{"n_kv_head": 8, "d_mlp": 640, "rope_base": 1020.0, "rope_fraction": 0.5, "qk_norm": true, "attn_scale": 0.289, "init_std_qkv": 0.0474, "init_std_down": 0.0, "optimizer": "muon_variant", "beta1": 0.93, "doc_mask": true, "steps": 6541}
Each number is 500 + 25 x the weight over its row's rms, rounded and kept within 0 to 999. Layers, rows and columns count from 0. Numbers have three digits each. The size before them is the row's rms in percent of the matrix's.

# layer 16 attention value, 256x256, rms 0.0882, rows 222-244, columns 128-255
099:468494488473498547543547512491483494477500535479483517518485525492526476515520499519487493526484489440462507523482525525489506504531458489533464511474480496491461474528517483537487467531503518518475526513444514537497505498515480466498457507463490548486518519481470491529480581549489472526510480489537492535494519551538465466528467487501474496550511484584528518499483549494530523465500
090:496467549512518516510482537539475532497525508505485484499520474531492488501509534532545534470472461480465524493489478478504487503504476555537533493554518455477526552508488466501519534464512506491521511527529492517519565458499510500514471470518477503535466477542524495497486513467523494526510541502485499473485512494516490538487495510524487486531505524503491481537491492504539490509560
099:506484514485522491517463477495544511520539510482489486481476483539498480459473489460501495506520528532499535520487515518533477521501503563488489505480523524500528501520517531549474510474512493467511501497487484500482489509505457481537479519531505478537499527459506522505489462505512504490491514492515498491531518497498463486564499514477522481464493498477542492488523559540512483509457
098:463506508532498498497499515456507490481540510459488519471517574476553505521535493488485510471510510536482522482498506512531494488521464516497497478473521527483521526521471492504492515521562475454534475470521515485523485473525522515545496465480482465450517510547498523445459541517500447480489506493500502470511491497527492501479474477502510507477567475449499534500506497510492522512474
100:502469545486515492531474532501516464506467546513527497485516462497509510502543489532505509504497481486491534458509510462518539498491489497499507466474504429537541547477487531503472461512562516512502510568494495494509482504513522499474484478495500512433467516496489543503481521496510477513519477526516484475471528475507532476486502466522509494527500507522507461478514512506484484508515
098:524499508462528523501559504497498475498490480485520508489495523491536463532471484451507497507456468518509512525498505489519535520494497495508486538479550478484481508481487478490502482517509483510466535550491547495500510499492469541475545475552510499538531478486503507494496498476531495497440521524513517500502443460493493498467534531491475501519503527493561504473537521501462504487485
098:489478543467467511500517486493529508472472482511505543496504487507535496461492488516474515501499544502451518524485530484499468535458478472503538468527526471508506520535476484531461515542489526517499519500494484495504499507516511501503520437498504470479504530552516508526467523529495488481467493493521581497553497525509467546510500451491517516489512483536507482480555542502495483514509
105:493524501460535495514477535496495499491457512495490545529454490498475527534506508454458452484503487518480473508504517519509523529460521448480500485524476479472526495521504493521447502536529454520509439523545469493472473518520492517487501523509518486469530468501496492507545464491481514505493519481447527500482501475484499500501463487514517509526497479454507534519516532523485523482479
099:523489522521492467429510526485508531489567518487503482513506451516539516501512490542498497530520515489458494493504505503498504493496501511502501479533507521478490523516513537496498504475485520476486477525535489526481531532527485554439484520498486512518535494489526507501465488487463510531486459520494476492505496498503491538479529500509479495560538468462550480480490436473476524485494
093:543477504469522477489525516516496504520502487544499515477493535484492499506519493487479518518501474502503510497506507481535470506485496498501512482529511493484513490497499478544485505532515505478505530502500495520528478485492481515504478498537483492484514465459507474502476567487517491522507495529500548511458526494460468504499522503509485512474587528551484517519480451458491530417557
103:473507523542513507509535544509508479478459498523498481474496473464514457537507471515507521506480484486493485493508482514490492478508521487481547536541559520537508450513496506560449531487436520500437486556488502481531455496497487467516512527484459449503443493479490471529497497451501477525528489476500504477505497476470469523482508492530465465536475488520522478478525517465455509503542
101:556500469529476495467482518519513502465495485478473549534495506469535505503537455504522506477505474482454512517489472501543514517486496489497482522528528565466488518531490481502495485497482529512529471491499521515512490500446487496501492501529507444462536450473483516492513533522463522556520486528474504485492461530492489477485506487493495475486522466510490547476518530514522479516503
101:461518540528511569518499452487509490493520486474486456487495535532479458461506508508483496519464492501478544506495511474544504479499474483485505533469534551499486507510492486534485517450488470480426492505522470517521516476517543459475535492495519516524477493513470472504476483485516498468514469516460488477480499468472456465497478500499495480503540535488474464507487462487507471487476
110:489471492471472542507506520520530497494489480505496521471488488522501499532527512539500502515480523481513486465499520448510486532459505543514544489495533535548492505498508502492539518520459481427497478550527555479459501504493491518512522527481519506484503527471542547533449519517515509479516504516473540484540520472499516504497514500458477515483546466504468550532478535502485530467520
101:500510508496516498532533565440494515506472422483466536498482522508497497461524467554468492541499494472532504502496530501546461480482509477478529510539470488522480474503479521505486473536506476478493512482520503533517501514477521484493478492464547510483505500525521505485530527507505460474522539490512493453481514480502422513498475530541499477474500503483502462498506495496523540479508
110:501487479514520457515540530520477489533476474518513478496493447484556525493511511495471465490476508502443508513508489494522479478498497503502485506449532483495484523500492488481460492447541540511485520496485544497461527469473469513528511505468516520488445543523509518523421485503543512506509516522518501457466506500515533449455493522505495499488514520488506495469503509485561489509505
103:489523523541526511496546525463543491529479478507534514524494540483542503496491483493504465499513500486486516565530507495520518499501514535461511491487454483460543539502536515516510520479473495542537486506496470530505522512488558523522491515491526501493522471500519449479493504484572491509484523488504540468485472478478469489490505461512512512501501509509544519503488499470475492501522
099:486528488548503512508511523552467521486523491495520511488535484491484510481487466525506527512515513511513464464466506546437561508483473459493477533453514510520496457511482487504523520478483515483544477464514468490471520503518509468499508511511525471519538471466504517523545500432495510511529477500537481528521510580496487498471504482519497506508530495495536511495479455484468440525491
097:532513483502526484479532506457500541506514481505527513489460499491501472508500493494522505495525502479476522469519468531519530527480480489505515482503549511457517506491530471524506535470515465510471522496521535528482564495547493495499539477450518520495485530463528508482443518475503519502503516521495587438456477506491482506537468546480514477512476490493468507509525498486466513556482
102:512501504496475553504436478505491520481501523483554520518521480477481449542561473504471524498522485542466524491496469549521535563508517480521542471470520565521530493495522496505493525535489504518539528466506497511530470543475506503492472515503517498446523510484508502514523483522490447471505504491499537518555498526499491524478512503480494511495507525490547517488490493517497531500483
112:494481505474523516469513468525526538463477470529538533536515491501512529472490468469502511513516470509489482538508488486520496493520501478529461500481502452512426522469466492483508508493508516479492482506500503486554519521488476470503498531508486502498506487479470478524525494506480487494497528498480450492539497511486496534488464490476517548508521498481490527492510498502459517534536
100:490490482494514473525517423533524511519484499492509515520479521501488505512486491465508464514493506480456511493513516505522445517471466508454508537492500528574488522552477491443491485465478496471518527498520521503485510496545510492489513512503536542475501521504480526493486496509500517484495562484512441485479498546516518490512551524506529508547516516474473518515530473490530483526501
100:529524515477505497521505484504485518522509527473539526488522523499498496467489489500481497525462502522488523502492459511500500486509544474587550480483487527571508471492475507518502454503479499493491476530516497496530512550491478487497509501491481478467477510520500540485469496479473509438499543464489521519519511495475472495480580492521509463472487545487456483494480492526467487529480
# layer 16 attention output (transposed), 256x256, rms 0.079, rows 222-243, columns 128-255
092:445551465452484487514525498519519517471514512480502489478520488482488520477525541487522469516510496516503485509436519490520485488524523555524515491484490469478496507497506491513452514491485467474484511507470441478533486516530473514499523510503468472523525461480482501476488508483495504485526496510522476510469481507457519492489505519516442473490549487495502505494451548496536507517521
096:478501504457471464517507505515512496491492524522526432509485494522497479513480507470475513505525516520493482459552457497491531500505490473533460458488526464499503531494501449491466521496483482487469496510486511501465492512497559471506513493491500503482456477513526531468521516464526483479476486501527537531490506451482539495517519460501543546486540506532507472495496503494517517474485
104:499502491516517490473514549474465511537482498500499490545528508481518465487482514523528503518492468487480502478528469523507521454507459484489493511546519501517522518513416555528516476503515487462499495517519476512510433499546498524443521556519500510505496515501518537515442484490515495505491513560490484513472484557545459495493524512484514488517557518487495479547502478460474500517505
093:503486490487529516530463534502509529495502504491502513519473471464477528501492508504487489456534470496494482483528510506494516498481461514501473466479493467469497507485468506484488524518497510521553559489460462504476547507498492516500500465485507503498500515517524523476550532488456536574499494497521486538505500483494491487470507472504469540478460535492504445483487474504478493487530
111:481489492490502486480559477542488489511493509512472472501531504497482497494486482471501495510526496517468515468526503543503514500541484537498495541511534541520488498458465483517470510469501487491473492474440490541483469495498478519535504466505504484518514497451540468518470543491519491514509437498504485508476489519525538484506471511515487516484492511508523460516549509535502507501480
105:482533483507519524540428499457524552492494495513516497501509514521468538487483517526469442515501503479513512521537476526512514516525497497472494450503489506504533513498522493509480499521497514505494412499475470501468463539510497488487487513478466457502501508470488486528453518493483507482516486460482513473505490518509497493513524489540484535494473482497518512440482506482523504498526
093:494447491485472512518454465528533516559475474484476486479498495526465505505498525495490467518499498460503474459509476520509488475502492486486503541497511513546487489470510508467511503474475502540537500545464483510487516494523498514511514518492540534475466505456540493495516475524507476508529508507467447527512512505470531530524492498500506532512504448460512473481507476494541500473471
103:532506505509509499474542464480493505479520480523519453493502503482494521457506495538527481497475491513556531478475493457516483513517554558537535503533475496494450463542449511485490516484475497526479494499536545504511468523510503510510481509522518511543525528488526513519476509522496473462532507455481479491518483500507535490502502455488503481465471474481497505438471489465475517523509
113:514513506516508518526449502518491536531536478479507491512498542453475497455470469512511479521525466533509493505473496560504515490477474499489470501488472499520516509503493507464533510510500491478579484472481479506506488503496486477495544505484498520465511504537498464458533539479500486508475505499468531535491505515474487462526488510502496519498462437505482531471483496522486493528470
097:483506555535518517503489485495442470477489519468503491492494538557515488493479578538499492486518477506479489498512496483518505496502501554536493565493488490521523519493509484508479495480506495487520471535508533486493503516494461525472465479469495487474492506472501531503483428488515502531472513498499539448477488518558496532530478520528458521501441499546513497501541518504520528540535
108:513450508499479464463455516462505478517476526505499496483516496534428484475513498507506484486486472503490499535596531474523472530543530504534516517455493489499503495514489488482466542501542481511515467475484554487514489496485486469453496500500518528491482500503516521494516529534494500516494486504498507475527475491508457491484545435505481532511531467473512468578498516467536491493467
091:499496542488512495538526469499486467496540490517501515493495484526476485483458543482490501455521491492451541525470497513499477502537494539472486452472541504479520495510501516521525520483511508537476538532511478501542491491512518534486534516515531480512510516539569515495514522494519455510498521506564495528465522496526516509467538486456498561515525537483490465500486524536507486497489
109:502512520528515478462507482558485483527507494470499516514488517483487507475514501516519489510485473498496540483518472523507511528504465486463577468495534488554533503473480512507482472512559519519522482519482486501533441540495530519474475536539474490523530489509498522541514501500467530495497505461513462519554546483508509510511536514518510499521473510473532516518499562498516504513478
079:482500501507479489505491459562508492518466491401516505495517540507480505497518507497519483487535493515503493489564473503519502496512500549496455493492490473471486480481470464497539490486499498519534492496483488528568542512494499467493486529512481488485497522531503531500533473513527462537491512480500517533497542497540505504495483502490495467514521475491500504489543506509519476517491
105:487547525502484536501488497498500466511477462538532472480474500539499500510480502505548525501500486483572511538527485497519539517496504494552495501489486457474479500487501528523508524520537521504512503531514512434488499502483480510485466492514484462547494444513481553469490505511502489487477492505526485508496521461482488550528457492489481502475476527503479510477499494488487517537520
094:458519508505540511501486503527499531479475523507466508441489515467495475502512501474507574540525516472502504510458496518525494513543526469473517519488477512513516493534468517515465537486466515500517444530489516520493483498499495532500481492454479474544479507507503527521501541507498462532498494486469517502512502506528506508535512502459559475553522519515459507511570445516470477502540
106:529514474478553504487428476489491484486547514535479505491460454494466540530494509548475528461480522515482534481453437510503476493537505507519504545507516517507480473510464483465479489505476524417488492495501507490476470515524474480509499506505533459501507509472471511492470514505500492520506449504516489484472515552496510512534485505514483510489514463462474510505484498525513506472513
102:472485520521506492514488460483542493483501539460507484520473534476521416537478501511458457449454474513517518507544490511496505477485486449491548494493527505456511496509519517523501482520474523531465532519483473498505488461481508462465544516499506521505528481521463471484467529531502521508568517476527476493444491480510508472478497573505480470473489485492433511462491478532514513485486
099:493461468491502499503458488546518512528470497493483484505556537463504484488523459509512516512504495554463518505563475506507486518499534527498490480500455529487501489497483516523476506493542503473507494484504507515462493538498500457541544470489517489508511453507512499538490485449462470464460479521480477539556505456524521494478512535501485521513496500471499539487484472465480490508546
102:498476484486482497471556501473496473506524496492507529459513518488506480442466504516496466476485519489535535446522530475539456463452502480544517514506497519495476492467480449510503472494495477515554477511523464560510492443492497515526492535516491510493484573534502528493486472481488530553538496496480514477500485515516516490495510517479532520518493496494449515509521516534496502520494
091:510498517517466491492478497526500466516528530452533526469494509489516488481507559543535505477504503502505441501455491518523473467451476463491540482487453525484520499540483443523512533490489526510501542528483460530497516510485500517473547493484476484478493471506500521514499489502512496526459512501541538508514505522472515497506484517482503471488538481526510482484497550513540492469472
101:522515539495542498507466525514487478493503468476495482509532496522480437497564493528500507542515483546512476531462450505471482514499541478520512492517512453510486497518503521538494500475493506507517471493513487494470550512492475535520491536463460481469538485486482545511485478526469510502517491504476496488506514465510509486524495510488506503457529475458522513537483496506491494472428
# layer 16 attention query, 256x256, rms 0.0794, rows 224-255, columns 128-255
080:505506511498442499507498474491497511521507464507513472501453533454445499496524438456488497536535485528523482516495451485503471496493498502510488484531500502504512478488539493484503551485532453496502454508511488501504507525480526499516484486512468490550478471506476513546499503519495554509471503480487507519512542522502465489491505535516518520511495483512515504481485519521492472495480
081:508515506496482509511480539502483493496493478481513497487478526487479483439516504484518523520489522491564493530499502473488558505504500528498511488512467512497479504488482490496485548494455515489556505482518495493483547541448480518483464489495532485509495538454473521508511481539538467534458487499494473509434510433472506492481521481498517512493512512514539417590537489500521496519546
096:523455490512474496448498511508448483518513523514509497499508485476526517475486516507494530489449546501502518510503519481508544519514490540525515545515437464495523501528490461513467503487491497530529499510522474512506474535475518489507492505546552514496507508539499503503513499494525516525514509469461493520492484486478489512524517486468523497491507503537461477510558524518515540472529
101:466492457518496513451518491484482508473521548535504467496521546486529494474568517482505528470466537528502505573530485440499510513538497472516502494474499521502497528471463490497470497551500499535486480549490462517521507496500507507540498541496490518483474486494474490502543513476529504498471453510493486510499476472482519497515508533487475442480505519505478471489494536455463498506470
100:521490518462505478535491517502518522517514450527485508519509506506509517480472497500454502533454464499525487464488477514530472505538524457485510488453465536516507501544516479468436477496517549516498477537518489455519478504524478512467517513525480451518514513445490521493503521482526505471505459507472488485475499464504475458475488476531491503489518490500493477513472493512482461472503
105:509493484546474528486500480533533556544507509567519538498509482525529550520490543495497504538527475509489458489532506478511484476486484501515489516524493479490488494496481487520478500516486489533503540478520482466517543473501493509460522462521526484527523462499509529442517478506540457529498478500536464517518475488529529484477497478515506506496511514487489483511506545469500488509510
106:514489499492509484497544511556504505478516501540546535472484472480504498489523487550504526485484509491489538471504453456486501484561502511544520507532509490465524453480489513510528526540487463514524517553494502458456475476540529515476529463487520538538460470464458480497500488495489498511430520452498522540480462492497482469545503526507495501536511501508496511485496485517488496457507
102:507512482544467485493467479507494480521492491530485489511492489537508526476494535494498540535470509450485505508503494453516470537530492442531525511481497543506529535509495501539523473515497563497469497503475532517508489459533502516499454510496478484469500503479474480479577483506517544453479517544525516509502513471480501487506479454463515512518486521491497514474455499514486557485478
075:481500481447493489499526559512493503477497515490498539465533476491501497504514518500504488496474500492497513491503496495504517506516541507475529511493493509499515498505532513528510455505491539516452528504523463482518504508466503524479518460479455519507557470470487464493492498447557519551497508540469549520507511521476507464505456501493468499484468520500504519494483524491473511519504
087:483459561494498530489470486491487470514496530501472508484498537558461476497496519460463478516488529465492537525502528516509509500517497495469532458511524515518491483514515508524494481503516501485537489486569498532540483464504458472534525480474527467499522540519467500490513498522506558501490489490473517464512507502497546514487479513508462544513497547500472558476518511527525518503546
088:529479493487519546564499528543526496509488476503493513502509452537491491537466517506470511509537521488505528499508499507474500502494514486528538495521496509491516499550501531556506500474499470457466483509492499506512525548485541511491499488532504509514520522519545522509487466550511497493473503453509520502518481526466479501473504489533511536497486504489474533505560504491493494506533
087:528547463504508494501500522498491475480481456550463562521506545516501500488481523474490474503498506576519496498495492536484446491450466485478467499520485527486522546498511487495534545507462481491509491468522492489479538457520500497506491479499513535444516506482519490473544504504508499489525543486505497464487522478496521489535558499494545504442471520517500527517468491509518498497457
104:497527549514519504522470513484516541527509546504550503503473482517505529553538489512459535535504453526485534509507548493493471512485454479500509496520453488489475515554543524503490494487528501480521494445516532514532502445519480453497449493497542485536506516512540504459486498511478530505532552449487506510489509533486468495535480504486514528527496489498531531501499519512544448493503
110:508487526465497465523468468506511520475512472537475491489491530507507502546489507481524490534534518519508559515456536502515453520518508449499462487525472512491513550468496501478485513556530558478522471485488549529524488520479539527446489536533475493493509494467494501548504518459510467544498503500517485518477505526525516482499484459545494497542512528541477485471491504532505488465492
112:542500496471477539463540507500522509464456493512477486537530537498490526499467518518504509492514506512482502517489493485484507517488544491501542493479471534523537464449475484501503477494498483497479507465494502476522507519522547521491446460487525477516464480494476527496526513502501501491478529473461457503505492498522532450487552485506523477517506486427518528488561468555470511496517
104:541509538513508506509469499441489493506473509476533471513468524504490504496456473529469480461533542487523477449491473499491520493498497497481505467511502494545483489491523525545524511523510557532520505486480478480476499495485550504512500502462482524483504504532485496506504527507552494480554469466546511485531536468502482532521513488504534528520498500506504470510523485492568489513527
108:534496525495514471469482520447486483486518527545471492500493533494510543546526469460512430515503511508529474499487476474476516433473464534552537481526491517515508505506517521497460506549474481517529531476506496538462484504487454507504472539488493505486525550472520532486535491511519526547509443487458422456497464481482481530491503534497492512503476484499523477503467522525503513528491
114:551509461498543518524522523499475458514531541477499471525517520507529537488510481464467488533496544496491531513491491550489542511529484515464499454496502504458504560474503477494491514531499497533500505519466560519505476477498479459534461509471490524504509543478501462540497500489516493491494520504511460529495513502500500506487530497499509537453532499485510463496498490508508498496545
108:486456509523537545450487458521532456526449446503497506479520493489524495459503492475517527508471482469519508503486485489516501518530523519474493508527485492505489482497478512465504447482435455489507497483514504503508477484510533526488470500485489519524510486516526474527472473507500487536525500544497521500516511525490475504488499472473504487496507502484471473484478505456521488510486
112:510500539506515512478453490469515495499472533470510506488514514490527486522469534489490499508485524471503516502495514544526508541444452521463494491519483484484508555521530483516521555494516506523491511533528465491466522527523503491475491490548479520484537543513474481480485563482520480527504503490480434470525481509479500497467510470469513530469517495509485469487522511497475499463506
109:558527550492512493529583509493512489482422485517541498522467485465499486498496469500547509487554498504509459455512464503514485511499522466504503478502542495497467476479492510475511508482532534553507515500483508520513513485518497503479460505500499512484443488466519544508491506517551481513516518534493512458487518512493499492523512529499513479524520532448518518524488511487470485518487
108:528516486458556517488472498534470453476519534529492491529505505483435506543476551514454504511488478497475504502480475537558509471492508525520543502489514491464514505478518536519492491552508523539507506506467482503517531482508443541531528535494505494521506440530512528516511523510514474490496464514504547522513495524517498485458462508498479481505492504504525574475522503491528475498460
110:536492507501516534489521466506477483477508481514531536514517487526460493460477492524502511506548519545510451501496501478501512498488480458506504507481538501513441478479493497474496514518548515460486528491516510513495496469509573521542491538438492534517496512446482483539467457492509496451493494480496519506518516449516535464500456488487519514525501517508477433520485484461535502494531
108:527478495501472516492514458496514519484476520499527552507480507512519474508462509471480466486446504479529514530518496479510490494520462457459504497523526545493508446508494494483534541536535514481520488529508510562463509484514540517497529506495499479528497542513500489455491529488488517482493508492472492544529492495501531508463471527547526484494472456537497531489516508503491495473507
112:469463508452502500494515527526543491476537512500499497509478501516500484527525477542500503534497515467497453521497491494464487505506528510507536517488530454516487521493497518529544467503528482425498504479543509475513533540517508474517517502519505503508544516476493523512501458516468549494489489476509497506532518506496504493492490474491527482536528518538519523501488501488459482475480
106:488469540491508529486483509465553521495515530511490529482487504518492513488498490481500523480488501500484561526522474498531532523490510552452558514489520512468530509491522469500560525494491453509470474538550488506533517506505440485506448505530526490518477508505485502455481472507497517488512556489489491507546525471523523477551513576547524529498474477481457484501493498522527497477485
108:491531516474461523490479520482548513489470541474526486437518456483506505518486505504508448509546483494510508531483500465514474537506482484482503524463514555525441476527482507482487575528483538470473534522478479526486521512491501481462479509471475503484519462528502485472533494489489520489532499525557501508489478503473479469544493496544482521482492496495480523467502505502522484482526
109:453522536503493532496482472484497490447471507488542466539469542552484484522544497498533520504513493469495522514506480469542500504514543465515448466498513498538517508486515471524465517508524538533518526513463489506505550455522519496500513481496518491478491506503515452495526514474511506471540546520497500530526514517484489505455491500484490523515503488499543529493489519483529487507490
111:477474500501520467516542499519530528504501505492499510501510526456527523445508540497481514459496492534488500498505505523473490502506530507487491542529498448529508488470489513455492527483506573515510486468533520538491498484525536493453498492467498503470510440517471518517510478453522483510514511497521475488489430538486520492484531518505504459488502466476513502541464514505501511482516
107:483524511487503448492515497526490483504459484479455501484537484508540465511498497509479481460479492565499514504519497517500500515530537511490512470483487477494483507526523506494494424469477474503504497533498460497462492535480521487465543539513519505488463498459524518457514487446500489513506528487497528563452510504503481521534512477528487502516519491470498518483507407494483481494500
101:494519457468481443454470527418469546501484500526501455489506510438518486482531480503505541532507524454506540502510525528489515484520519513450517493447490440497521504496455521481519498498485490477504466463501509503482517462482465479516535466492517524506491510482478521489470506480513515493464448506508483505490513514477525548520513467529437500505495533501509496506516496474497507497516
109:533534473530505534452513506521567511489489477501524546556515517504480511477533506508458534514471479494514438505490505478510564494484553500465515538515484525522523496534457523482510486507496494493498474485506474511518490520508506572509492492523488529495505522517543477490503494433507518494525467525513518459471477493489518557479530519496489512450531507509490503521496551468440474475548
# layer 16 attention key, 256x256, rms 0.0813, rows 224-255, columns 128-255
083:509491501448520513496491466527466502488513514455487480477485493468534521485492474489467505481448511533511496451481507522447531539480500463444516503495522519528474519470494493506523476483503483518503499421479482496511512531512513509450475504518514522484536508448449480496544500486517501451468531444511493507521468481485477496496503507504506499496525527491492471469470511527523473490485
081:479517560490489515506481512524526488536527472470513510481510491463491497452492518455483486519508524534465523511469533478521499558544483528536459476545488516468481484494458495526518551456505507492505476501489530493509463465511496500497526484500549521511516498474493502484521552502517527515530507527503461474491482473490559478517506498511505515486495566467494513513520530541496541528542
081:443480497524527495470499485530458469477516522460514463507520501502463486466490533487498518554465457543524491499518502494518466529517513500501462447511494524517493487491443525497501509520462492486507491505486497537515473514511472503525504505537520489522506512478475449529501500491519521477543496515507481467513521463461480527561506505518497467484525461498487478523522517499519529474504
088:451477559512505469498460475513484509485527492483571523510520502473495471452504549497463532539522516541500474510526527486544538496525458518555474488458482507519543453519463488541463456500495526512500513489481511509502491514508466511487501521490494524534506508503524478510507455524494479520544479502487516512496510482459535484526491543476527457474511511477516498532477495475507512542485
102:476472499460498507495439494501545493472480483496494526485495467496488483486480490516484547527516492526534494443503490487520499544477521460473486512528494534494477539460461491460496519458471566479469489520544497484426515535524545559456507478543419509486507479468487508505510517477478489527484513536519475515503491519509529543464477495495468507493513512494490529499518505519487529512491
104:463514497482494530528464507504531557490500501478479497479544453536490504522468505496476479521497489493517538496495480492483518478472514518479524466513520482459515508498498520516459460538511470497469484528476473526481489502511474487502473508536551525539493499480495485483500516531498480493524530500520525507509460533571527515488533480485530476488466490508490498492523510524511488466527
112:509518464543473474495452472492462538552506504548533527484454512519511511450516509501494476520490508508520492517522469487499494447530533488547509508511502515491503521488510587543501511475488467526442501501464490507481482508467478515487477521499548528466483511520522479496491446440496516428512511509490478512480495520477523484518516511490501528486539514476544501523505507476512478447536
112:507524445512439514484505471480524478535513495489525539513488508504473517486516512515504520547517508486481525496519503487521466523505527521505533507527504489483495498473537465509464472517453544472498495554477530478496461519520491481477446531487511487500471490519497516461545522491513522522485503512526474469509486492510483543457492497513485526533571453468550507496472502520496534443493
072:460464501526526523459496518530522513510531524518542507503505489471529454517502491503512504495460471481494485496514466523479522509490489555516470480493498493515463462505479462475507445515514475467463453490494511503509455507503486536534523483481469516467498473512492464527568468566509483466459512467504528498484494500488486454506517471505492485452509514533529505492469482486488518491519
087:475493476463536498476492505509516467484521502494506519512478465495509506499501518541497520486502492469483521514520469476496488490494486488489512543500492502520468507479523513575429482526512487511564528506503524504468461497485494501523498476538486449487477501527536508483536463502526474503505457461548468499453477551488538526506478516504527487500531557486486462442444504481460493478459
085:576495475509540493488541507479461524525492525495521486493507506516507486544510485508500517481478500465510478510514516471500460539506484494516535513550522473509547505520489510496528494488499491512535485474567488465509537508506491520522502496475531523522476497489505516500527504501520513494526487485511458505513491508471498480510473509450443471485513516502488516510455506477475479517550
088:467442488485527522494536475469498526517477522507519511547514526531535502495513480496470518513521480506497462480502477487485525538519522503471516495539504511527500560470499505516491505519507525560475518518562476512479540538483538493504449479479481481472511472522494490478497518482518479466501481529495470478521508519520462473544478495493525511464519478498495482473463484494483476520507
095:534521551479525467491499491486468517502498558485489498499495529497483533497491436503494495494523488534510534531496499558529522483508491534464522557517501478491476461512545541531523528518496496512527478525517499506534519498535521442469470525513550514482546506529487498437467551502502522480521500494484489506527482504524510523446492511483490509489516488493468500468525481552512485519533
109:500474513494490498486464506509504523516521499496483520493481508507505500462536482476489509546496509524467534514480435514479497524503487461487480479473481524507469545504470486512536441526537531528518503534510509487527507483518500504508502459489471497522511441528484522523509543541473463512486500459522510505457516469492510489502525508519495461535527532536549474515468517517487496477561
095:477544473514454531476512487476479542448530522502478475502497492498527506495485529510504499463482491523537474517493513545516472514509554516490537471538487472532499518462464524492496444502507487498463510504487511473481494477508447528499466512511536469500482512476492530462556551490490499517475479523461501526512484474461499524510456488528498534469554521503507512478531486514502515481512
107:491475528512460513493455472446471536510520508483541535519511540498518532478508504544448494444499513474466473511514502504458546507507538475453418475502487488488503469471487484517486511479499532528518538478520501505493493488494524493497515473528487499477496495524489534528560509502510456526487533479480520499516515494496514476525487493456527542496472480460526500498536510498504463510500
114:507486497534505502461497502454511498522510486519560491476507519521524495499497510486506475506507543483534514494496551500516520472501463514524491511560479514475511487466491503485478549507480501523522473482491511536488527527504488496473536493479484496506520417553506525500517520506525514533526474536452468471460514496470550502478525557505493542480463504507501499509526493513497488485529
110:527482520507493506523533499502512461530511514478518481472544476507531468548554453467477521518514474501498539511470514484515513493519460543515506513481509501477527506491503525493515530478468554504463484479440519526504492474503452503534490503494545499551503513472529497513475508479481489464488527540507498530494508499497456479500496501492492511502592508497506483466491542480477501479485
116:493463442490515502476465490448512558527499495504506532480531495498509493488527513473508511491461509503530465518514526504505497517495470509511517478473512547508469473480483449491483498447512513524503529515491479525473463469517517483495480459496487492474499498470500493546484494489511500469515507491541501489498492549469450505518471533497459523486511538531510510507475507477469507496521
107:499478545488525482460493457477478507481512477465490487483544472544493501508484528517481525490506516532498488510506477533558508494480478506487506456484504521499487440514469472492513505503525520464501490557509512490531491521513501488493545436557492494492515533504486490501512557459454475474555471504486513527507497498479501503498517436467492509490469467471496500506489488508493491471467
098:488516510480473480534443523496514463507476528504496525520504529489449519501494496463521497472497527512490496457483464482537478461508514482508535497501497516553495507509525492457502515522499535503471559512519500543496492476549528491513465519487508494450466493461500505530480497510490490533487537515467489482483474474531488469529543509477508482459530496477503539498553485479516493494501
102:527555518541491512506510481512491414464491538488554500538512478500504499514477462529501521470516513511506511468479513482531501490527509481546460535510497461506514506517486570496536476501504537491519519519470477530489509517514459504512530482479485472476515460487448497520518564539473494507487524512473517483494502530496492492494480525483485519494531502535554455509504528511523497530465
113:477482533529532519506443494516491520499532506491506471542497502514508501478505501524491497495517495495506471510482535502517476547464474514531511473473547495501488479509519490572438488528461501509504483464526526521470496455484513499521494542533505529509481500507516500524499466492534526444472525462520470479456458543502459456510529515527484522511493545478505482505520494500506468530483
107:493519503469506504546538470479519492486480539499472473526519487509543498529494461504504468503503490525538506493501495464545496515509487532503525473518514493494515497477482515500521476525521491470521452530542517502461496523484541513521526486468510470546520503509496500511496514517464512487470477501471512488476483507495459464464511492505524502490481462507446527471533482482486510486505
108:504506532528526490485519479462505514519508484497515501479510500532555484509524515528495526499473511468495487510541518477452499566540518512484461465473545441502538516500545518514463488504524467489524479504536498477509528497500456502561440486478489465493466513472507530500478468513462534490476466517508519503488479511499518521508497505487508553494497485482489467500527456501506517459497
106:521446527468513523518499532497499452457531534505496443492479475481493457493509470494507490465551522456538531498544446482559495531512495523493524470482522489520530499526474499514566506473486445495507528492527497487490536466505478450469455492529533480521473501483490496467474466478469480535506484496505492495495549483557532477527491540489503513532458490516480464514506438494514518498475
109:490499506496520524504526551511539496478523502530467504484473426489500493496507508507502511477516468503475484498529469551489528553509500484492500549517510500472454499479478495505462482506502586517517495540509496526538490530521497470520427510497486524496521471516459458499567475498534476517535486519502515495528502531464517488472538484519472513478547488475541510492500500472503521512532
113:459516538514530498519483537511516472446483516463462503530531504514453472523517542456512493517501521535502459522537479500481471493474494514521504508527513490494528529467511484550465487519492548494464504532492478504479525499484520508474505496457508477504488489516501478480500500520550521487530448440505548527497528516495528494486495493495489519492537470540497541491516464471473497462515
106:490505542487527499487477498473504533474504516497471456499518457462511513532515519502503498463537475533458488519483481498462525557527521460509497501532498471520519499530488480498495511466499561471473534506530519504488476465488535552490505476456514465536478490486467503508519469502526500485490555554509450525494448491491511514500504447506530463489512486493513467525479491474478516525503
099:491548507495486526477524509501523463498493524491460501522467462541506493475487516507495495541466486490544506488501444529490515478510496508481509542520512498532497486500512417504507523505496495518482518521503460474489481478543487525453520505484542489479460521463531498524475508526501475494511493501507498483515520472502522482518487540541526490495472508464504460498508445515537477488492
110:484550492442526487499498524525487526583494478478474468571479516523494571498475514494502506526530535517454529486438517488542548496489522533476529481485484519512499511506491544463536507524488501481511456507480503490496482500504537476484491498500507489465493549501477504483477532507514504478526490525475495460500507474501479490512509495498480547508515510461426467476502496518556506470500
108:496489496481502456456488530521489474540508483533548500463518464493482486493545536516493500481492504543490442470506520488494482488539543491550550500468493505509501477530461494503482500531487526475466481529514491533471493512492490526545518456526450470528480472540507501488526510494500522523467504512501439486524548490511512529492503528520501508457534501502518511538541478496518458504552